Each number is 500 + 50 x the weight over its row's rms, rounded and kept within 0 to 999. Layers, rows and columns count from 0. Numbers have three digits each. The size before them is the row's rms in percent of the matrix's.

# layer 8 MLP down, 640x2560, rms 0.128, rows 17-97, columns 0-79
096:482523541465611530441557485539529432539565411427413534544543504638455536578495600482461482453574480558453631497589500485582448538502469444584529437455484471414495517557509544546540482432413467422407515531527504448486538628460446545470546440
099:516517456463518588459508510538531486467466436413545544564613514436410565534464456563465391504542565468433407521549567567477503536504466511452429522491453493461516493470543437499490501323521506591453515368490464516515539465641519551532472442
097:441486462552479529565498504462519525464494489403465501499453453632578480548543499425393507550541492554517438579533427502571573508491407471479501552490575497482479545525461485484402555501536489508438457500430515445529539519498485486607543490
104:478554518506509517495502493510589461532551500544570548372479585430435530464545508469408473482495456478512391503561450527530428486466529476486555521487557526476468538550535518390544477420469519458435530583550610510593516553445487560420485431
098:493493509467574474518454512538503528461499393515415524494498433568443574447509403448460541486594468436562566387480418513451450451572523561517469499539546405505518428463607492595542494507483541465579523560506503516509504485478469445472455546
100:456480435531407523540461508469466492564547591526546447469365518517539467475499528545473445433410568475422474406551544556517533538495437473487478474490384479469528511498476523437520405524504491446509571580485524526520597566534525483483536491
097:493535533537444555537381598487459619512440556389458597435507486401578544520468428513552492528447505465418536537545445564496597525426555547590518521511527478469454514513532468527533528541441519475529418483453452462472550459537425517521414551
098:474427454545587468563434562539511547592498531521550505578561430478497530445523562511447504552410522480454472543531526531588559431531510505509463571494426498608550518598572462505502523548535415413535525508555460564468536517467560508420422539
095:443545519551456587484441465512592510473473573545547497442423466557587510470392508518498533478399513539562472562524485425468448420388516508588413483498517396539441403492435499474553499536536586582419417584460446487460370436580545521499525561
100:489496541490535537524484481423524414523489574550447489429509620375414604512549641488477481408395546556599506497480565532535510489414498597530537461524518524493509365431612504586535562524544514482458508529507504506615535479473547542480480512
101:435496557418448576410551392457508489600483557436490488503510502494463544561477550471481463510515540507441459472520535520466547436450402521386490426505472479464578444536604513515510543602547458565469499488505584532507517474494460543496524474
102:494450423467503506579536603614524512561582434513453334484495554572596427497479604553460478527431593602468524574517536561597478445542534567479531530565421578488508543538501611546480535522637535490560480464487423485577526488624504526415510561
100:459485429506615405484445523606457474519466526491542488515514424448443529579486505494472543517505407498456515510477490521497483450449527473423506526533627550500491541573488488464472534460555498441479531604479501432540566531486502513483451605
100:521443509514440471577513565572548488540554492500524441478462555565529493458398515477479534656473530475438501513531468413564577507400553527503511445494464422526431579571521537513535488491517506575456488538513466504513437505625564507531560454
099:412602465404476495409532539558508611497562528474490420554535527532439533528490586578466521495521540460584526556542487444567510492358548414532500475503459566530451503524436537469540466531512531507439585507494490511544517449442471503566476424
100:440448408447524548505427526418496434506465531552468483463569472512543511486475464540553444439508481431497515411507461444543498578441506490516495497538588477549532510438452463537444492470515489543604490384425520480521486536505489510500500519
097:479528511498571444510531494515559548501521432474539470518485533471532469542559461418503516606518515506390584523445555507475538460459576405485541471484466573420436535535512526536428407494589484498482612562474416545450560464504498495527580426
100:484556462476588504411440545557446493506430537508472524586480506411459474467417398598520483572621391395501540511572527444497542607614478489461533508565478519529479571493470544530553433502427513407558507571471613421557418441502453505451483366
099:478503531653522526498505429460483567424454377539457533438439450529459417509564570498482515452479468466412468425477598482468498530495514505503574496459520549483429593560558520474447447448411512489490448578530546508518519458612503471466584409
098:403503609473565513490522551607544531421420522455453542503468466488481581521463519525557456541469546437499509549521485578391495461487603552525517422463426525500523468539486491522479572486440525564474570469388563527374466554523530472476565469
099:497422500585468505458614494498479465536490529406488557538446594566466531536508509542479457470519578490519501541428404464492488470493547484517459500584530506399491531496542465461486503527496535520539551510436484552514457504532435442526580587
098:482453433557398451563545414474529561551525408421502505398473443411542530435450464486551442534433548511478477518510579529470467530467491453546510404534515565513513521443468522558419554450498488372507512585536619433489431519482508555513617476
103:500566496481513588482512515506565467472592555496609454367520413443539436516493583597495582394467537541530475474450529490492480555368416417488438559398528434544486454493495471560458518459505537558523542560485505526516565511505514507539449505
102:476471532539567496580526458554504516527474520501483506557446432460480576508519488543385454445565509623535494513610484501500560552414494450485462489540524498443486496456496430434559503455583481434529545480446501497456432476560554509565490466
100:505411487572533444493524524451494469536527481430414474565523600433518483486525503532586488548483531414535466518555521529587438629452439544435508561471457575502549519522516542512484445452464471479506521543390553457517490537510530524474509475
103:515463555407555553552535506490470358505506455503454552473454440500424559591565471505421442522471486556486451495494482530552465515526474467428483456443498446476570545559453458498544501380499536548594533411453530479558555430512470491545384498
127:455510538501508481493535501444442411436598499510457461444469521498535463470459563490554452489445483419451456471517472579447506456412572483390447507554573499451459491468509442543515512479506477478577521488482470484503495519410508488477516590
097:503617617483473430476475453474401491547464496410455506562558468489505497460494450430551464498419541406395456451517481484497530483369501400423520577415568554533530413496434457561555508447490544536484445435438465546490576591561462489569421483
098:508585490554439421447453462501539482536491510549537526500533518435598499484568506404488441457518492486483528613555518613544618378531623450508489501548483500460493539520561456519429530521492420509550435605539527440528489600546479527468459578
101:538529511485384410588498479489561532468523442453434484574522580505504505507390387518465449481514452521551517494518554455493416437513552497484531541524463491553472467543565571531485538461496451444591472568456510452403517562542576443434445437
097:498516499566478566550463479527552460484561464607447532441550558606490471390513524464518554494490527443555473508518596471515545514547460466457530545537490497498514570508513534597563387443524567507522502411497503522466530468408475460483551436
097:409434580532587468464460515534544474525538508543597565502418531528497558524553470551465517477476501504456514524557415551532472430615528430497433454547440548528545506539501489536530478383503551497541431539532505502444445477564551563540447538
098:463526497508491562343537495483523465497463437497491571496458450488538454540510559536551504489509510539490606430546488513593413523441497510559508439483457495473498513511482487583425550575539537463460482546533499498535502434461499493492511473
100:524543443534548398478465596548465441399500478512599489521527496433480534575622526503447496516583489476526479504522548464575568358505575556490460499457556516540463482492456509560474469559491456413526470551534545440528487535479516457439542484
098:461573472575456426462546524488461467521456617467434421495399548449528466561548479556417501458453468505452459493470472603541444541508505440427543518491535360528517484548472502510590540560467516457473509413502530482443450523537542540445432550
100:457442614491536511484465526518526484492547472515492383491605630491521459499463480497467396560546527509552530544539575473522521618420549504462467506531414457508499492518490496456541533568599491554552525407514434514603498534541498467478506573
097:467479460530519504464471401555467529441504508528533544476537534558452498489487488504564509507519460460525505451583456497522457517554495516553547537553470467608533542493609535580564626511488497553530477548577568453439523491486493551586521463
097:437495469484544543478491561459527499595482481521535458533538467443491476494558448463500485512545471470498539458531475542493495536456542536538514452489482490486488601543447578543455521471552532401481524471494557430493373467500436497501476532
102:477418484524439582507480498461455520512580523539601523408458515496509534502567467495467488628459517456527468537536496492544553517467462576466421490405518560431471408530547483479465582525575602448502443507495495292518521426601461483545469547
098:500526567517464540499490480510538541461557449532444509500550515517515476484516462486567537423512392482501493596432487509487506533396475492471544547473374525442498457430420545535586470430561476516415524483567433526421456494528568420482544477
098:448529436539460489559584511416559529514553469412564499602460478469509389480516384456485475510505486497419558542515451472472523515475549527512547499474573488491570408524483554553509555533595496545565463533466460443505475555523442450528521408
100:454548521514521458473513516494576485596566469494648480482471577528478543594460509536468552480490507545532484474469585509438442532406563535527496583484411561585532539501433488455529494519478531495487429460518447459512471372540482498509473579
096:491478525454510490412420418546397626558535526510436528535517528517403489510426478483499476531356477500511467542426468460363539552470550535455507572486485523525565469547586493456544477425439480558434546514535453512413507509495380420484568491
097:473554499512632602426534496524501563543438503486472477530462488573542452520494529565600525532443434478477528526557411512511522548475545519570573462504499526507425467440395537557455523493491561462475511497513522601560538466469425448480542520
100:524485449541500552509423488484569424497485485494552471528543477582575464559520475428478450507555524443478478474467566449516572528466556463595555519449514502489428550523542463506478429495528449510620534417391484511473608406529556562567408463
100:498525486456532422539491511502513484499567485589424454533508452571521434573385459426432559455571515530459561533434525515413592425514493501581472514480424506480439543539467532553432585529465551590468545536599435502534540478521551419417625501
149:569491499501470579471583590556481557513450519523428429538391489523534492484485524569487499482545407486550509533513438558591471570484474516510530563440528515469637582450449462507470449542393522516553503502542587523447517498543503362598516463
098:446462563431567450466418505497506609449516423592499565491420585414503577513519401567439490517425491477434510506575508525478548517396403444585484448551454616504506511505478506493517490464458464441477530571612480522501565383456492684518507438
097:506519425521431562562496470540569501536438538463448543529550454580482457434548418465443474523451521459504433490455456541459488504457491448508515475556532579423534452559604510560538543401598457471549496527430488502658546456468586502412512551
100:471469511400577475521501573573559461562553434485428483563472449472552470446591459529536445476484463459546568464545544507509510469457390460540417609508475566499460411580525474472504535498523432528523477471489472558619449444475528479412560475
102:490533461574517344472526378481492517574524463468461435476525524436495396536401453532541407533515475500457510498524619527489566586590416440453582476384510497473549433502420423531449540543578602463500477507563564489451512465468569519535595600
104:445325560473516439490429535576515467511523527567461528501392460479536457482493493461473490499451543483521513463420467517551545412553554521511508491418533508479565538467624568599501486516494469499520472616507554514460473461574474517486531489
101:545510530582486550460606411492549493513532490445451487504545516493469539585533562595482490594481482503549544494518493527418436498529593422505634492591570625503439546484478512486449432426524451473487578505547487502483552478429500477438461499
098:459605532495430477436484496481463474443484520508494436554499532455468517535512502496540562529435544528522461530483528480415468542522469444504462524517574501441509512449540568483556426567459441523535481473493478404563618443473453542520428574
101:512461447460523522521518526454560453556385410504511535566405468474451427517459520438509531409598409462567534450517434476453503570474470443557601452528547551488435597450487547534522494448492490529508560508442514419551535460493518545519470480
098:550522397486498437523502532501503524490488479544494460478502613497476505516386566506478505462533539531519622436569515484479556452544528516509469416398519396507462472471506498555603417510484522473429442495391598468483511533422496544598502572
106:559480456503491514484453458502536360355578469482493465599510558574502449526585473480542524457647479526391618518416492511594427526506550453555497461534489452514450529382509552495483516420523451464594540485540515475520475500584506514574447491
104:488436438575516493406612490466517535553558554496510516552473530513494524506500513528571466428419524504496453536542535526515573557565430447468524496499508555508510480598527420435554524444501469610461582521454546541548472503530487539458513433
102:493453499485507506495464533543462519466473384483551523530399453510523473500492571474481484481601558439520602427469403490584579484482474464503512525618511446534428510570472408463499486451460383415440467450400526535500489392459597468412486482
099:551405506434465473474558422494435490433436509490514544463520564470471386459512559504459543524509513538584521476475519539530465502538605492552432440562637503541426491519532476423452485478446535589550532445365465564499379476553508469549508522
099:570456460440500572534483491479458459511470524511478485599567578559502510544528414449554598503584528548544504450487494566429472437585513492503517488559424539563540417449554449538528532513580549523509462373584481517533444580474482466482473468
096:465517642468507542466443452476521544536483518538507486422501549450441561485484552509537499516466599392515546541497494445470425526475436441541478492507523435504488545512486491567530406468566471491449481468600582540514516494531525503496489501
097:502572548421487492502529499406557536443555498529498476507568486441453507569501509496391399509477487550513565510555530502547465493491484574434455458560462432564621447396565390483492435428546482486447494501433627444396435516498410611425553469
096:546483492485535471594478475607516463427502457458457431438466445457488480494453455570468547519535504464481489485624532513420502461426505502461458532460468422539539560451483571462523518520545478533465415407453512486491487469502466485575561393
098:526555514479499514450503406452462540447544632467380501492586484448476472490516540509529590570554483535477618482396397631512501445507504507546457472431495517504526500602555483456480479539575538476539490471494531475496562617498482519584474492
102:452564516411490404476574499473541519498421471583584494524393532562442479540405519415470407494468549467481490452517437494446508454507442455455426448436575451475474442537485537541537536456568525534506474431427517563487471450483509468471481564
102:484507493438501495433484409434453474481519465449517477445516562491437492519417511450506571538490487475475510433418507508451462471480492482488516422531506526527465520534552578556485515550530493425520489521550525546478518507509528451384499477
100:527467521508533534472518535456443494456484458482616532465508497507439499513486539471440541519571536466541472491528522555511495598489426510470486524525493547478471492541486441469428498417498504610491441554484568485420460442473515492594484488
100:457566474523545502423548556481544569527486458485485484532408504408560542483403522504525504541501447432575509544522460513519443447499505555457576531530517572525576472452600477487619464564491429504544475486492553456516488519370462519475508486
095:486507543503623512462456518509484535551479535458588488501454425522565534553442491532497463412579431521450520435479520456469463527588481509486506516425503559471526515493523430551440484496498475519548595396488503557502447452519538494533512431
098:550552540426532524462516488532511553442517490531511538506540500551459430483571510473529492495505536540594531457412491563569478547464519498466429537421415448537462473541484565510509574487480486462451493559604552522534497538466539438478532530
096:430400483490537530449468436497542562429548478545543412570626512567416547456484443600558441535452494535507450436462524565527523527430591559562551553481497459594446576590458518493430402487583502522517477460570566382469530451535411478525505473
110:527500531590548494473573521598400488383524449504484542495496473425518440538594493414525465551542478569476556496512496497575432499492510488509490589394493524468470544474555511458463599400468497452477500458453535474568576520425535536452499486
099:414425371581536510511473488525505510529445557558528510533575530447542510415588411561513494446385489395478434571496460372443551565484390424511489524500519530542517597498533505542424533429403549366448474538442554513534540452508442556454515464
097:529520455572529462502437552561509474400500470470469456493516555545613463498452566564483517558464539528602444442511578502490507490498490496565515556455474485540539513512517441516526572471507407432562558486575490499438574522559558493425552425
101:469505553432555551509487391459536512506526536540485500560546533448600417468472461499537533483418507555401499501391486490527509463497513520498593634537523458434440557461525504485551474471468638603469433480600500505562578550430444522496462545
100:444448544487481523572428473428470524492576437444465544476385437503440467532464523514483358497473484455483492471580500441524590472492487480464491498481524483414437481510561483522659541474455596547435484451549498498524456537533481461502513486
100:385569535471389493497530543405465619544452449536552513457497462489410482440467503499459572563531513504560498559547451519470525537550396536513447547429557434500553593495435480582437600442540510462433494423546558458482526545483402501509536395
102:557516489572445500583457560408446530516440461554504430507471510463524417501614562527590631584370504515549468575515445498513453522515551452538555562501456519458506607548553536522500597554482500486558452488541530546492486545560458553526504424
102:473521472559485525460527525411494458504472458515422556473522457539438450507521534526592492429480596454442467442520537419410542494497417547505464585545501448520527553361531512488553452442493531449503504525536499415540400542481460479532488467
097:476517569517555421523480553448436416540475438553501582571439503488456462537528557537548527526545407519515532447528516474504446389469447442490516475479527526422490453459569491420462496453425469489580519399504462484554465491399476391559450438